Weights of a small transformer language model: 0.631M parameters.
Each number is 200 + 20 x the weight over its row's rms, rounded and kept within 0 to 999. Layers, rows and columns count from 0. The size before them is the row's rms in percent of the matrix's.

# layer 3 MLP up, 256x64, rms 0.179, rows 168-255, columns 0-31
094,187,188,237,196,234,207,186,189,174,194,205,175,220,189,205,191,159,198,204,211,193,238,194,229,233,185,201,210,181,221,185,183
093,215,208,168,185,225,172,200,209,172,205,194,177,195,194,210,152,182,174,216,187,188,225,191,156,219,188,188,184,185,199,187,208
092,203,165,202,159,173,243,193,235,172,217,168,192,197,214,214,197,234,193,187,161,200,176,212,194,249,187,203,207,195,184,189,213
118,187,231,207,171,196,233,222,228,204,178,209,176,217,197,190,201,178,239,205,184,187,206,220,203,200,185,216,177,221,216,153,199
098,174,199,220,219,220,196,205,216,187,153,200,227,201,210,222,181,212,227,206,195,185,231,171,192,195,221,198,191,199,228,226,190
084,221,189,198,207,219,194,244,202,192,237,203,204,161,204,196,188,193,245,169,214,181,193,196,205,189,206,217,207,193,180,211,227
078,216,166,199,173,235,185,187,173,157,238,215,199,220,216,209,191,193,202,208,205,236,166,205,175,201,217,229,221,187,242,162,205
104,196,197,224,206,216,195,189,189,199,191,193,224,178,199,170,204,236,185,220,153,158,199,210,262,178,188,203,195,180,212,179,198
113,207,173,191,194,235,209,183,192,201,210,187,196,208,222,181,195,206,245,226,203,154,177,169,199,190,182,194,224,185,188,192,175
113,147,173,208,205,207,186,192,212,189,228,198,216,173,226,191,200,196,180,198,221,169,209,189,172,203,198,165,202,221,217,224,174
094,191,246,177,178,207,188,236,213,221,181,231,174,199,184,232,194,228,200,186,211,208,220,160,177,172,168,170,195,190,207,204,212
088,207,211,193,185,176,212,210,204,196,197,205,206,211,174,180,207,207,199,201,213,228,191,174,196,223,192,173,250,199,193,216,191
098,198,241,167,185,186,195,193,172,210,199,217,193,184,209,206,233,203,198,192,213,196,188,199,214,189,191,206,207,181,208,219,202
108,220,210,176,205,177,186,180,159,205,211,205,183,227,197,211,194,210,194,239,235,181,228,202,182,192,186,202,160,189,229,201,193
095,185,196,240,194,197,161,189,203,209,208,167,197,202,226,213,220,204,214,181,207,207,182,153,235,207,185,192,192,197,213,184,207
086,232,206,163,199,231,212,230,218,210,203,190,187,201,204,205,225,194,204,176,192,197,223,190,227,190,200,229,224,162,240,198,236
091,195,225,211,186,199,187,190,207,206,228,202,218,208,197,207,149,197,211,206,182,166,181,186,192,182,166,219,207,196,184,199,210
093,178,226,236,209,236,189,217,168,223,191,207,194,200,197,187,195,167,178,203,225,167,212,177,186,213,193,185,186,185,193,186,189
104,176,215,195,213,216,213,205,197,198,191,168,162,184,199,214,210,203,201,220,187,176,188,204,211,216,174,220,212,178,221,235,219
094,204,197,184,201,210,198,188,216,202,234,203,202,213,207,217,204,194,180,234,214,198,185,184,182,260,211,232,205,198,176,206,208
107,170,236,192,229,193,209,218,170,226,208,198,207,151,179,182,240,204,213,220,159,200,178,178,167,188,202,181,212,191,185,182,186
106,185,175,182,214,181,190,215,160,172,198,191,228,196,191,205,189,232,189,256,216,207,202,196,225,204,164,192,214,192,202,184,195
107,204,216,164,199,199,239,210,161,213,227,191,209,204,168,189,215,189,224,205,182,175,214,213,225,235,165,204,210,178,211,179,218
114,179,162,155,183,212,209,199,200,191,202,213,217,221,155,196,227,169,189,235,181,205,177,200,198,197,187,220,190,172,210,202,173
090,182,208,206,186,198,223,205,192,194,174,159,197,189,201,185,206,174,196,224,198,168,184,192,215,209,199,229,246,236,244,204,193
092,204,228,195,202,187,174,209,189,226,204,197,203,180,200,183,207,178,203,230,197,219,194,220,225,235,177,234,196,161,237,184,188
106,203,218,183,186,203,219,203,190,139,201,207,203,197,200,214,204,193,203,196,211,180,264,239,177,211,189,206,210,210,214,201,210
088,183,201,152,195,222,210,197,232,230,200,213,178,210,181,165,228,159,223,205,240,180,197,210,185,226,198,192,179,213,233,195,231
089,196,204,168,218,225,185,217,205,189,220,203,192,231,205,227,197,215,207,169,190,163,188,220,186,209,210,196,210,164,204,183,188
103,211,210,190,226,194,234,156,182,210,197,201,215,188,214,198,206,174,206,167,219,203,180,247,213,223,187,184,200,216,194,191,191
092,186,179,190,205,234,201,209,197,190,217,220,228,200,193,170,172,205,210,163,190,170,203,213,215,215,217,196,236,197,210,223,249
100,198,207,187,204,194,207,204,175,183,203,196,217,221,204,215,233,146,194,213,187,192,188,172,189,239,198,239,174,182,173,188,188
104,203,184,174,177,161,202,197,207,209,219,199,197,196,161,170,208,194,215,211,194,225,186,199,177,205,206,211,161,183,211,189,183
123,215,194,167,199,205,226,227,217,220,224,209,207,203,200,173,213,214,215,225,224,159,212,191,171,214,193,200,203,179,201,201,253
097,186,195,186,206,198,208,226,191,190,195,203,218,225,181,238,179,215,207,206,190,188,202,192,166,192,146,195,196,213,195,212,169
118,213,195,232,182,214,215,181,200,177,248,220,187,203,185,212,180,202,221,208,164,217,231,207,218,197,199,203,211,219,208,254,199
097,189,190,213,220,205,193,205,225,236,204,182,188,220,171,193,180,216,169,226,177,172,174,194,226,236,193,190,204,180,223,220,219
099,217,201,219,215,191,223,214,197,198,219,209,218,220,220,236,218,247,189,219,199,206,220,175,188,157,170,209,226,156,193,198,217
090,213,197,214,176,215,208,189,172,192,252,172,169,222,191,249,225,179,192,165,192,199,201,237,199,217,202,170,185,206,224,192,217
093,187,218,188,203,230,177,179,217,180,217,242,171,187,218,203,172,196,226,189,221,199,222,200,214,204,218,185,207,181,173,164,194
091,228,192,198,161,173,205,174,219,218,254,219,180,198,186,207,178,190,224,236,218,167,189,188,201,206,202,226,205,227,175,205,209
114,219,216,167,219,204,196,170,156,191,198,219,224,228,214,190,211,187,174,219,192,226,191,194,135,247,182,203,187,183,203,211,198
100,162,196,226,189,145,181,200,239,177,213,212,215,211,195,201,216,205,185,211,192,215,226,230,231,180,162,177,187,170,228,206,203
099,173,205,225,214,234,220,199,179,222,197,194,193,191,189,214,211,194,225,210,211,160,221,210,213,244,197,194,183,188,193,241,197
091,174,189,176,159,201,238,207,210,192,181,211,191,180,183,187,228,178,174,204,201,187,214,245,201,210,215,223,203,215,204,196,197
124,204,237,216,214,227,213,204,180,201,175,216,228,212,185,199,191,184,221,193,193,171,236,195,174,220,192,159,215,155,212,214,209
098,231,212,175,180,200,200,220,219,218,215,205,182,196,233,255,231,194,231,199,223,191,220,195,171,198,191,195,244,191,208,189,202
090,191,177,180,164,191,193,195,196,224,224,190,170,214,191,193,212,188,170,213,217,218,167,201,205,185,172,222,179,209,213,161,180
109,232,209,182,213,200,202,203,241,241,195,209,189,215,198,200,196,199,196,192,192,155,225,205,203,212,191,231,186,164,213,201,232
084,208,220,158,191,199,207,185,198,201,198,185,166,208,210,257,194,180,205,199,213,215,179,196,187,194,199,234,203,208,229,191,220
104,190,229,185,192,228,220,216,175,194,221,206,226,207,204,173,161,202,194,168,178,191,206,172,202,213,183,164,181,225,195,197,228
093,223,211,195,200,183,231,155,227,197,218,209,222,178,178,195,145,215,217,191,186,194,229,203,243,230,178,202,194,228,204,184,199
102,177,196,211,200,213,194,211,180,201,198,224,204,173,222,203,188,165,221,184,188,199,228,183,230,193,218,215,223,200,232,195,227
089,179,202,204,184,197,206,207,167,187,216,205,196,214,211,233,201,193,216,224,155,154,214,207,229,223,232,200,226,217,185,176,162
090,190,210,184,195,162,184,221,198,211,206,192,213,216,212,201,223,206,201,242,217,170,212,186,204,224,189,224,196,218,208,241,172
105,134,209,208,206,186,180,185,181,203,228,218,189,206,179,180,201,186,172,186,181,224,253,218,188,221,191,186,234,186,196,234,230
093,193,166,192,179,192,203,206,175,168,223,214,170,213,246,176,188,203,218,204,189,183,212,166,202,202,190,241,207,197,200,198,213
085,206,209,208,188,217,182,213,199,220,206,194,172,206,221,205,231,183,213,224,194,201,194,166,170,209,190,214,204,218,241,205,216
101,209,220,190,204,177,201,178,237,215,168,236,218,207,218,196,206,218,213,210,222,180,183,215,189,248,187,201,170,185,179,183,230
064,189,197,177,183,245,153,194,222,181,224,196,205,189,245,202,169,222,193,189,198,145,178,193,196,206,177,175,202,182,182,181,204
084,170,188,209,209,166,215,186,180,193,237,187,223,199,175,180,213,218,187,196,172,174,215,162,177,192,178,164,198,191,185,232,204
083,214,209,202,177,179,209,133,164,202,207,197,194,199,186,169,182,177,224,221,231,197,216,227,235,196,203,210,188,186,227,196,192
087,209,231,198,213,214,195,184,207,205,229,216,196,216,179,200,224,230,193,179,221,224,237,178,193,183,172,170,206,189,212,205,210
097,223,173,221,198,208,202,187,200,196,185,207,203,203,214,229,228,225,215,187,216,195,183,190,201,206,177,220,219,167,144,221,214
111,202,247,186,179,162,199,182,218,212,163,208,212,210,215,192,203,220,186,199,195,201,209,213,171,235,190,199,173,199,200,205,224
101,185,232,212,234,212,209,194,183,170,216,198,194,244,212,221,210,202,176,173,197,233,196,224,189,266,188,203,181,219,230,152,198
075,182,207,251,217,198,194,184,223,219,211,203,192,201,217,200,216,192,211,211,220,218,202,189,198,208,177,207,201,188,214,219,183
106,217,212,199,158,225,213,202,184,201,236,207,194,224,189,163,154,186,217,210,195,208,232,196,233,212,188,227,220,204,219,203,197
117,215,225,193,210,215,161,175,179,237,226,207,214,225,186,226,201,202,232,177,205,200,186,187,201,226,216,156,212,145,213,190,219
115,204,195,191,180,214,214,221,220,201,210,211,197,207,203,177,239,171,213,185,170,167,167,221,167,219,235,206,187,169,176,184,199
095,162,224,192,183,212,189,185,206,208,233,216,222,176,195,216,184,217,189,180,203,213,202,175,224,153,180,189,207,207,215,161,154
077,164,214,177,205,191,207,172,242,178,207,242,238,166,201,207,222,187,203,206,212,182,202,251,172,213,181,192,206,205,193,222,227
138,215,235,206,204,201,223,210,186,223,214,206,195,159,206,214,218,201,217,231,202,170,192,172,195,195,193,236,219,211,208,193,224
099,208,221,211,191,200,229,210,207,226,214,231,190,213,193,198,243,204,213,190,148,196,205,181,188,181,191,229,197,161,185,190,205
114,207,206,192,177,205,194,228,231,168,143,219,207,188,214,215,216,174,215,181,205,207,185,225,198,206,178,219,226,193,203,212,212
081,238,203,166,205,153,212,217,195,238,202,192,232,188,224,171,207,199,214,160,212,145,193,216,200,199,196,218,190,215,221,211,209
100,180,199,213,228,231,184,223,199,206,215,187,195,241,215,184,194,162,209,219,196,201,196,200,193,252,185,196,241,220,197,187,162
093,224,185,200,177,202,245,193,216,207,207,183,208,202,185,212,202,181,241,180,207,207,188,210,213,222,224,217,224,213,187,202,196
122,173,215,176,186,176,228,226,205,200,214,187,213,182,199,191,178,179,175,199,183,205,200,199,212,231,192,181,198,233,223,221,201
103,187,203,186,184,214,210,165,178,190,216,220,217,187,195,191,192,244,229,227,178,187,200,182,188,190,202,154,234,208,215,168,206
094,200,203,228,187,198,210,210,208,201,185,221,201,189,244,193,187,218,180,195,240,196,200,203,206,200,209,149,228,207,171,249,199
101,193,229,203,222,218,208,212,182,222,185,206,195,238,189,200,216,183,199,224,232,207,214,192,189,253,160,188,223,188,165,200,223
119,172,198,205,206,215,221,208,198,217,182,225,194,200,197,206,182,221,253,213,214,175,187,174,222,189,195,191,158,182,205,185,182
099,193,210,222,196,189,195,155,221,192,205,199,199,188,186,216,183,228,208,186,223,213,189,235,222,168,189,196,198,235,210,208,158
100,150,219,203,202,212,197,207,248,193,202,215,171,207,210,204,198,215,204,209,214,196,226,245,167,212,165,182,197,223,175,206,232
113,204,193,167,209,215,217,198,189,217,196,210,232,170,239,178,211,203,219,213,172,189,180,220,207,206,170,178,178,178,213,155,193
099,161,191,198,183,207,181,212,184,187,211,208,203,217,173,182,222,164,237,187,235,160,201,180,205,180,208,206,203,167,218,171,191
109,209,217,213,192,174,177,187,208,156,202,172,202,210,180,232,207,189,208,208,211,206,216,212,183,188,189,189,249,189,214,169,205
# layer 3 MLP down (transposed), 256x64, rms 0.162, rows 168-255, columns 0-31
101,191,208,208,208,202,210,204,199,213,187,172,201,208,198,205,205,207,164,215,191,220,141,195,170,204,210,198,191,202,223,186,163
096,181,193,232,179,222,184,201,218,199,236,206,210,201,162,177,199,206,208,202,200,208,190,207,225,207,243,223,203,223,244,190,240
094,212,214,240,195,219,204,199,176,197,195,210,209,176,226,236,199,227,179,216,236,197,171,198,217,170,198,196,162,180,218,203,213
114,184,237,183,214,216,189,206,183,193,187,169,197,179,212,231,215,217,186,209,204,198,224,185,197,217,178,240,204,156,183,189,202
099,212,184,215,223,168,187,216,173,188,181,191,202,184,212,204,202,174,212,178,210,231,221,186,198,197,212,197,178,205,191,167,185
090,210,160,210,228,216,182,197,223,207,237,185,204,262,193,196,226,175,176,183,193,215,169,208,198,199,197,207,188,200,246,187,179
101,187,230,204,189,167,216,176,211,216,196,208,204,197,166,203,201,183,195,209,210,238,193,175,245,182,190,176,208,190,183,232,196
097,176,186,213,216,197,196,210,201,220,164,198,207,216,177,208,197,183,147,165,195,191,200,156,178,206,198,218,186,196,193,174,199
115,229,191,190,223,222,211,175,218,235,215,214,199,169,183,201,196,164,202,218,181,201,209,187,174,162,199,215,201,185,228,191,197
090,157,172,197,201,233,196,190,224,180,217,202,192,217,232,172,179,216,209,187,227,201,201,218,214,187,198,173,223,199,235,218,182
083,205,152,204,189,187,213,199,240,211,172,183,168,169,175,204,221,198,172,211,209,190,183,230,184,205,180,173,181,187,218,202,203
093,217,193,205,180,175,175,165,223,155,187,188,205,166,240,210,185,226,192,204,192,196,199,212,237,202,201,190,204,172,207,201,215
093,179,172,182,190,180,188,210,185,188,216,212,197,178,185,167,182,178,210,190,187,196,203,185,177,252,198,164,226,207,178,208,172
114,246,205,216,211,194,206,191,189,203,222,199,192,181,206,175,193,208,219,192,222,172,224,231,194,229,224,160,200,194,207,205,202
087,152,226,203,175,217,185,220,173,213,168,235,198,241,224,180,215,203,204,192,209,189,209,202,211,205,234,187,168,176,198,180,212
085,213,200,236,231,222,212,161,222,200,187,165,174,178,196,193,220,175,200,187,208,212,209,246,208,177,192,186,199,202,226,195,179
098,199,204,191,201,216,193,177,202,191,196,196,182,217,216,225,212,191,219,229,211,236,206,160,194,206,165,188,185,203,173,218,241
098,201,210,152,213,186,217,222,198,194,207,200,197,217,197,223,181,209,163,203,195,198,192,202,180,174,192,220,210,212,195,212,188
118,229,235,174,181,234,195,221,202,152,209,191,201,195,174,214,189,201,211,208,204,213,186,195,187,200,225,204,222,170,194,241,173
102,214,187,213,199,201,205,214,203,228,203,219,236,182,195,158,181,193,245,176,192,191,226,210,225,171,178,165,193,189,203,230,187
106,178,173,219,215,194,221,191,218,216,217,213,231,209,242,180,211,217,202,198,207,202,209,227,218,175,223,187,223,190,171,172,226
097,203,174,224,191,211,215,193,227,167,180,158,196,227,209,178,199,251,199,181,193,193,196,183,216,173,211,159,172,214,185,202,202
102,194,221,166,187,238,183,196,222,198,172,214,193,190,185,239,226,187,225,171,192,191,213,186,241,207,196,205,228,203,200,158,181
103,184,215,180,213,208,187,211,158,194,214,216,188,168,187,182,195,214,211,209,225,199,225,231,233,165,200,173,207,189,219,261,193
087,198,182,186,158,182,203,209,190,201,226,193,176,201,243,193,195,188,187,223,233,207,195,192,218,188,223,209,205,222,184,183,201
101,202,203,204,187,201,176,194,211,179,215,205,206,183,202,192,200,147,178,161,200,168,205,218,183,253,188,214,176,189,158,171,247
108,268,192,227,180,206,223,195,212,184,217,182,227,187,220,237,197,192,211,205,202,188,189,212,207,202,182,168,212,180,227,196,171
095,209,223,198,206,189,234,207,169,207,205,194,181,214,218,208,211,230,231,192,202,226,174,199,182,228,202,181,191,221,217,203,208
092,212,203,227,216,175,178,169,194,194,186,212,224,208,179,239,209,190,155,171,192,236,207,209,183,236,199,184,183,215,184,201,172
100,203,217,178,158,176,205,180,201,192,211,214,185,228,150,211,200,211,202,216,211,205,208,158,189,233,207,176,191,208,194,204,198
097,189,216,186,202,206,208,207,187,202,187,224,210,225,206,233,213,228,193,185,228,226,184,206,200,213,209,214,235,181,198,197,182
101,197,190,193,191,209,146,214,214,186,215,202,220,190,238,203,211,192,194,212,208,190,197,188,221,190,197,215,177,232,160,207,214
098,206,210,235,216,174,190,196,207,234,140,200,203,187,222,177,245,194,184,212,214,184,211,207,234,201,171,195,180,192,218,187,211
132,224,236,215,208,204,205,226,172,246,152,201,188,188,205,203,250,223,192,224,200,221,228,213,200,203,190,216,179,196,207,205,194
094,218,165,204,215,212,186,211,196,217,221,211,161,152,192,195,187,210,190,207,190,179,258,216,235,187,202,188,215,181,187,207,191
110,227,204,193,157,177,185,212,210,203,203,204,190,171,200,196,201,223,167,184,201,175,234,214,197,194,171,203,187,221,194,231,183
100,195,195,229,247,203,167,232,176,164,225,177,221,177,200,232,174,211,202,202,204,200,202,186,198,220,205,158,201,208,186,205,182
098,192,162,181,187,193,185,178,198,189,202,174,224,220,224,202,231,213,230,195,204,195,219,175,222,224,184,195,203,216,173,173,156
088,212,203,228,211,192,236,190,177,221,245,173,188,188,223,218,234,221,201,193,205,175,198,180,228,213,214,183,180,204,235,156,191
094,235,193,200,203,189,187,168,173,203,230,180,189,191,177,177,175,210,202,218,201,179,198,193,232,173,170,187,236,162,191,217,184
083,208,213,218,235,209,193,195,195,227,168,256,192,164,182,200,215,203,180,195,198,244,188,196,216,213,209,184,193,220,198,209,201
111,205,211,211,197,163,214,214,218,222,177,192,194,195,197,246,215,196,204,226,218,235,194,201,191,219,194,239,202,175,225,187,215
105,215,224,233,216,162,209,197,167,239,190,215,175,187,198,171,220,172,171,185,200,218,204,159,208,170,164,179,189,189,194,193,194
098,218,205,198,194,196,218,186,221,167,238,187,210,210,204,223,180,215,185,191,228,188,240,190,208,171,223,210,202,193,198,239,194
092,190,241,204,180,183,161,190,194,206,199,216,185,166,185,196,210,146,188,195,204,208,212,183,186,201,179,190,216,211,209,202,184
113,222,184,150,199,159,224,199,206,226,219,176,193,213,178,229,210,194,208,213,214,200,186,232,183,186,208,228,214,196,173,187,208
089,196,200,205,202,201,239,197,198,183,214,199,172,186,194,154,186,213,204,194,179,174,178,210,182,238,247,218,216,206,186,208,185
086,219,160,230,175,183,180,198,206,194,190,191,171,206,214,193,210,189,167,221,199,222,186,219,186,234,211,222,157,212,213,214,167
107,219,191,217,235,183,172,225,224,175,188,208,201,183,192,213,205,222,202,203,215,220,216,142,182,182,207,168,180,199,236,211,191
089,153,183,160,229,196,210,180,188,204,193,200,197,179,225,165,213,195,188,199,220,183,187,207,203,206,183,211,179,216,176,199,189
111,178,231,190,219,181,211,189,177,230,207,217,194,175,208,199,193,171,224,210,178,201,182,222,210,185,151,178,220,215,203,192,186
105,187,202,194,208,215,206,194,231,206,179,230,184,210,182,170,167,188,201,199,229,197,177,191,174,199,184,203,201,217,218,200,168
120,218,226,192,176,237,223,186,183,179,188,245,189,208,203,188,202,203,234,165,176,218,205,210,163,237,215,204,180,238,208,193,184
109,176,229,194,213,211,243,201,206,205,174,201,180,183,220,209,213,168,170,241,206,198,188,215,163,171,168,198,192,195,232,215,236
106,213,153,201,193,167,214,172,237,176,183,192,181,181,224,187,196,208,214,209,212,183,213,205,182,170,179,214,189,183,219,173,195
113,233,230,215,205,174,219,208,206,190,185,236,204,228,209,223,169,178,206,217,200,219,178,219,181,194,198,227,181,194,239,193,215
099,196,215,202,207,175,184,225,212,233,185,225,232,206,195,230,209,232,218,204,243,171,190,203,208,209,214,215,187,199,216,163,186
098,207,184,168,155,203,246,190,189,197,180,220,200,181,182,195,185,201,211,163,199,161,176,177,193,209,200,182,213,216,201,210,197
105,225,189,193,159,233,206,202,196,197,192,214,189,178,209,201,178,210,199,167,204,213,208,199,196,167,189,215,172,211,220,171,138
075,213,232,203,205,212,190,208,243,199,209,179,210,195,200,228,186,224,218,193,203,173,228,224,202,206,189,215,192,182,179,207,209
086,210,224,186,210,204,201,194,230,215,225,232,185,178,242,173,168,224,209,207,190,217,245,204,164,198,167,211,186,189,179,211,232
104,181,232,180,219,169,178,232,227,184,185,231,195,209,206,155,208,208,214,185,214,202,197,198,177,195,200,191,215,192,221,173,222
091,146,180,199,190,204,207,229,227,187,231,224,200,177,202,185,202,197,185,204,183,192,193,217,199,185,217,210,194,186,170,216,225
086,215,211,208,196,203,254,200,188,201,188,167,191,226,164,160,184,192,197,214,221,196,186,150,201,210,185,218,180,193,176,213,181
112,213,166,197,175,184,209,201,195,199,202,208,230,226,180,209,189,194,179,174,226,183,220,199,170,196,157,169,180,272,206,214,206
102,188,216,197,201,196,228,204,182,183,157,188,190,191,210,205,220,225,205,234,258,202,205,209,234,187,204,169,208,230,192,204,184
062,146,203,205,200,206,192,185,198,180,179,184,204,205,210,216,176,221,216,175,162,204,181,195,216,182,190,217,205,194,187,210,206
097,200,234,183,174,182,187,227,211,206,193,201,200,247,200,181,203,191,187,244,209,206,235,208,204,198,200,222,188,209,223,215,196
104,237,200,208,162,205,198,181,216,198,199,156,190,210,218,198,215,180,189,190,202,178,184,202,182,195,199,188,197,216,196,228,205
110,227,214,220,231,203,199,205,197,241,203,209,183,201,182,229,191,214,194,177,205,235,224,207,211,164,212,185,194,233,206,192,175
123,193,208,229,206,210,152,220,190,192,198,204,232,182,187,216,212,215,213,180,209,221,209,188,196,180,193,202,199,144,233,177,162
056,170,229,207,220,185,217,186,181,198,179,214,230,174,223,209,205,215,176,201,221,220,199,228,189,205,194,180,205,234,185,211,184
150,154,213,215,204,194,213,203,173,223,213,222,224,193,217,184,190,171,216,204,210,192,185,215,210,198,177,192,234,221,218,187,190
092,233,192,238,134,205,203,221,197,186,204,208,203,198,190,193,222,184,165,201,222,197,226,185,194,219,231,207,196,219,140,206,208
111,229,193,230,214,184,172,183,201,222,201,216,222,182,179,205,178,206,206,192,200,215,216,171,193,213,222,220,197,227,197,181,213
086,215,191,228,175,170,211,180,245,207,217,219,222,221,201,217,185,226,181,222,216,214,242,179,214,210,204,193,219,230,202,198,231
114,192,198,193,222,197,186,187,200,173,186,172,184,216,196,246,234,201,211,212,160,229,200,179,209,231,169,228,201,169,182,225,202
088,220,182,246,191,187,184,143,248,180,205,193,192,200,179,187,196,189,188,191,184,173,214,176,236,190,178,177,204,158,180,208,203
115,180,168,144,199,218,232,212,186,180,216,184,219,208,198,173,196,185,197,174,194,233,231,229,190,217,227,185,193,188,179,170,178
108,224,214,237,230,245,213,199,197,234,186,184,171,211,213,197,219,228,213,181,197,212,169,207,212,228,172,202,208,190,203,188,243
096,179,198,184,208,200,233,229,254,197,190,190,200,213,229,206,191,216,212,196,208,202,211,212,244,217,196,228,193,225,177,201,213
086,219,185,187,198,228,191,197,215,230,196,186,177,206,177,226,166,223,210,187,178,230,172,208,240,155,194,195,203,191,169,195,180
108,213,202,222,179,162,196,233,177,201,230,191,202,223,192,223,194,219,219,217,184,234,194,208,223,192,220,231,167,175,220,173,192
098,210,221,210,207,162,216,193,211,225,198,183,188,209,188,213,242,214,207,241,223,237,227,193,213,214,184,210,237,224,218,231,155
101,227,197,220,189,229,212,200,203,183,197,218,209,195,207,171,237,184,221,210,175,209,158,231,211,190,232,186,164,208,190,247,189
105,230,177,181,197,224,192,177,198,214,210,240,220,185,198,199,214,171,194,175,205,182,164,232,203,187,192,157,189,202,203,222,207
099,185,197,193,179,189,196,232,190,201,208,157,213,227,188,171,201,211,185,185,209,187,190,177,205,178,199,199,206,176,210,196,203
104,191,208,158,202,189,201,203,179,175,224,168,212,181,189,184,180,173,210,209,223,192,185,177,197,199,185,199,154,229,235,197,204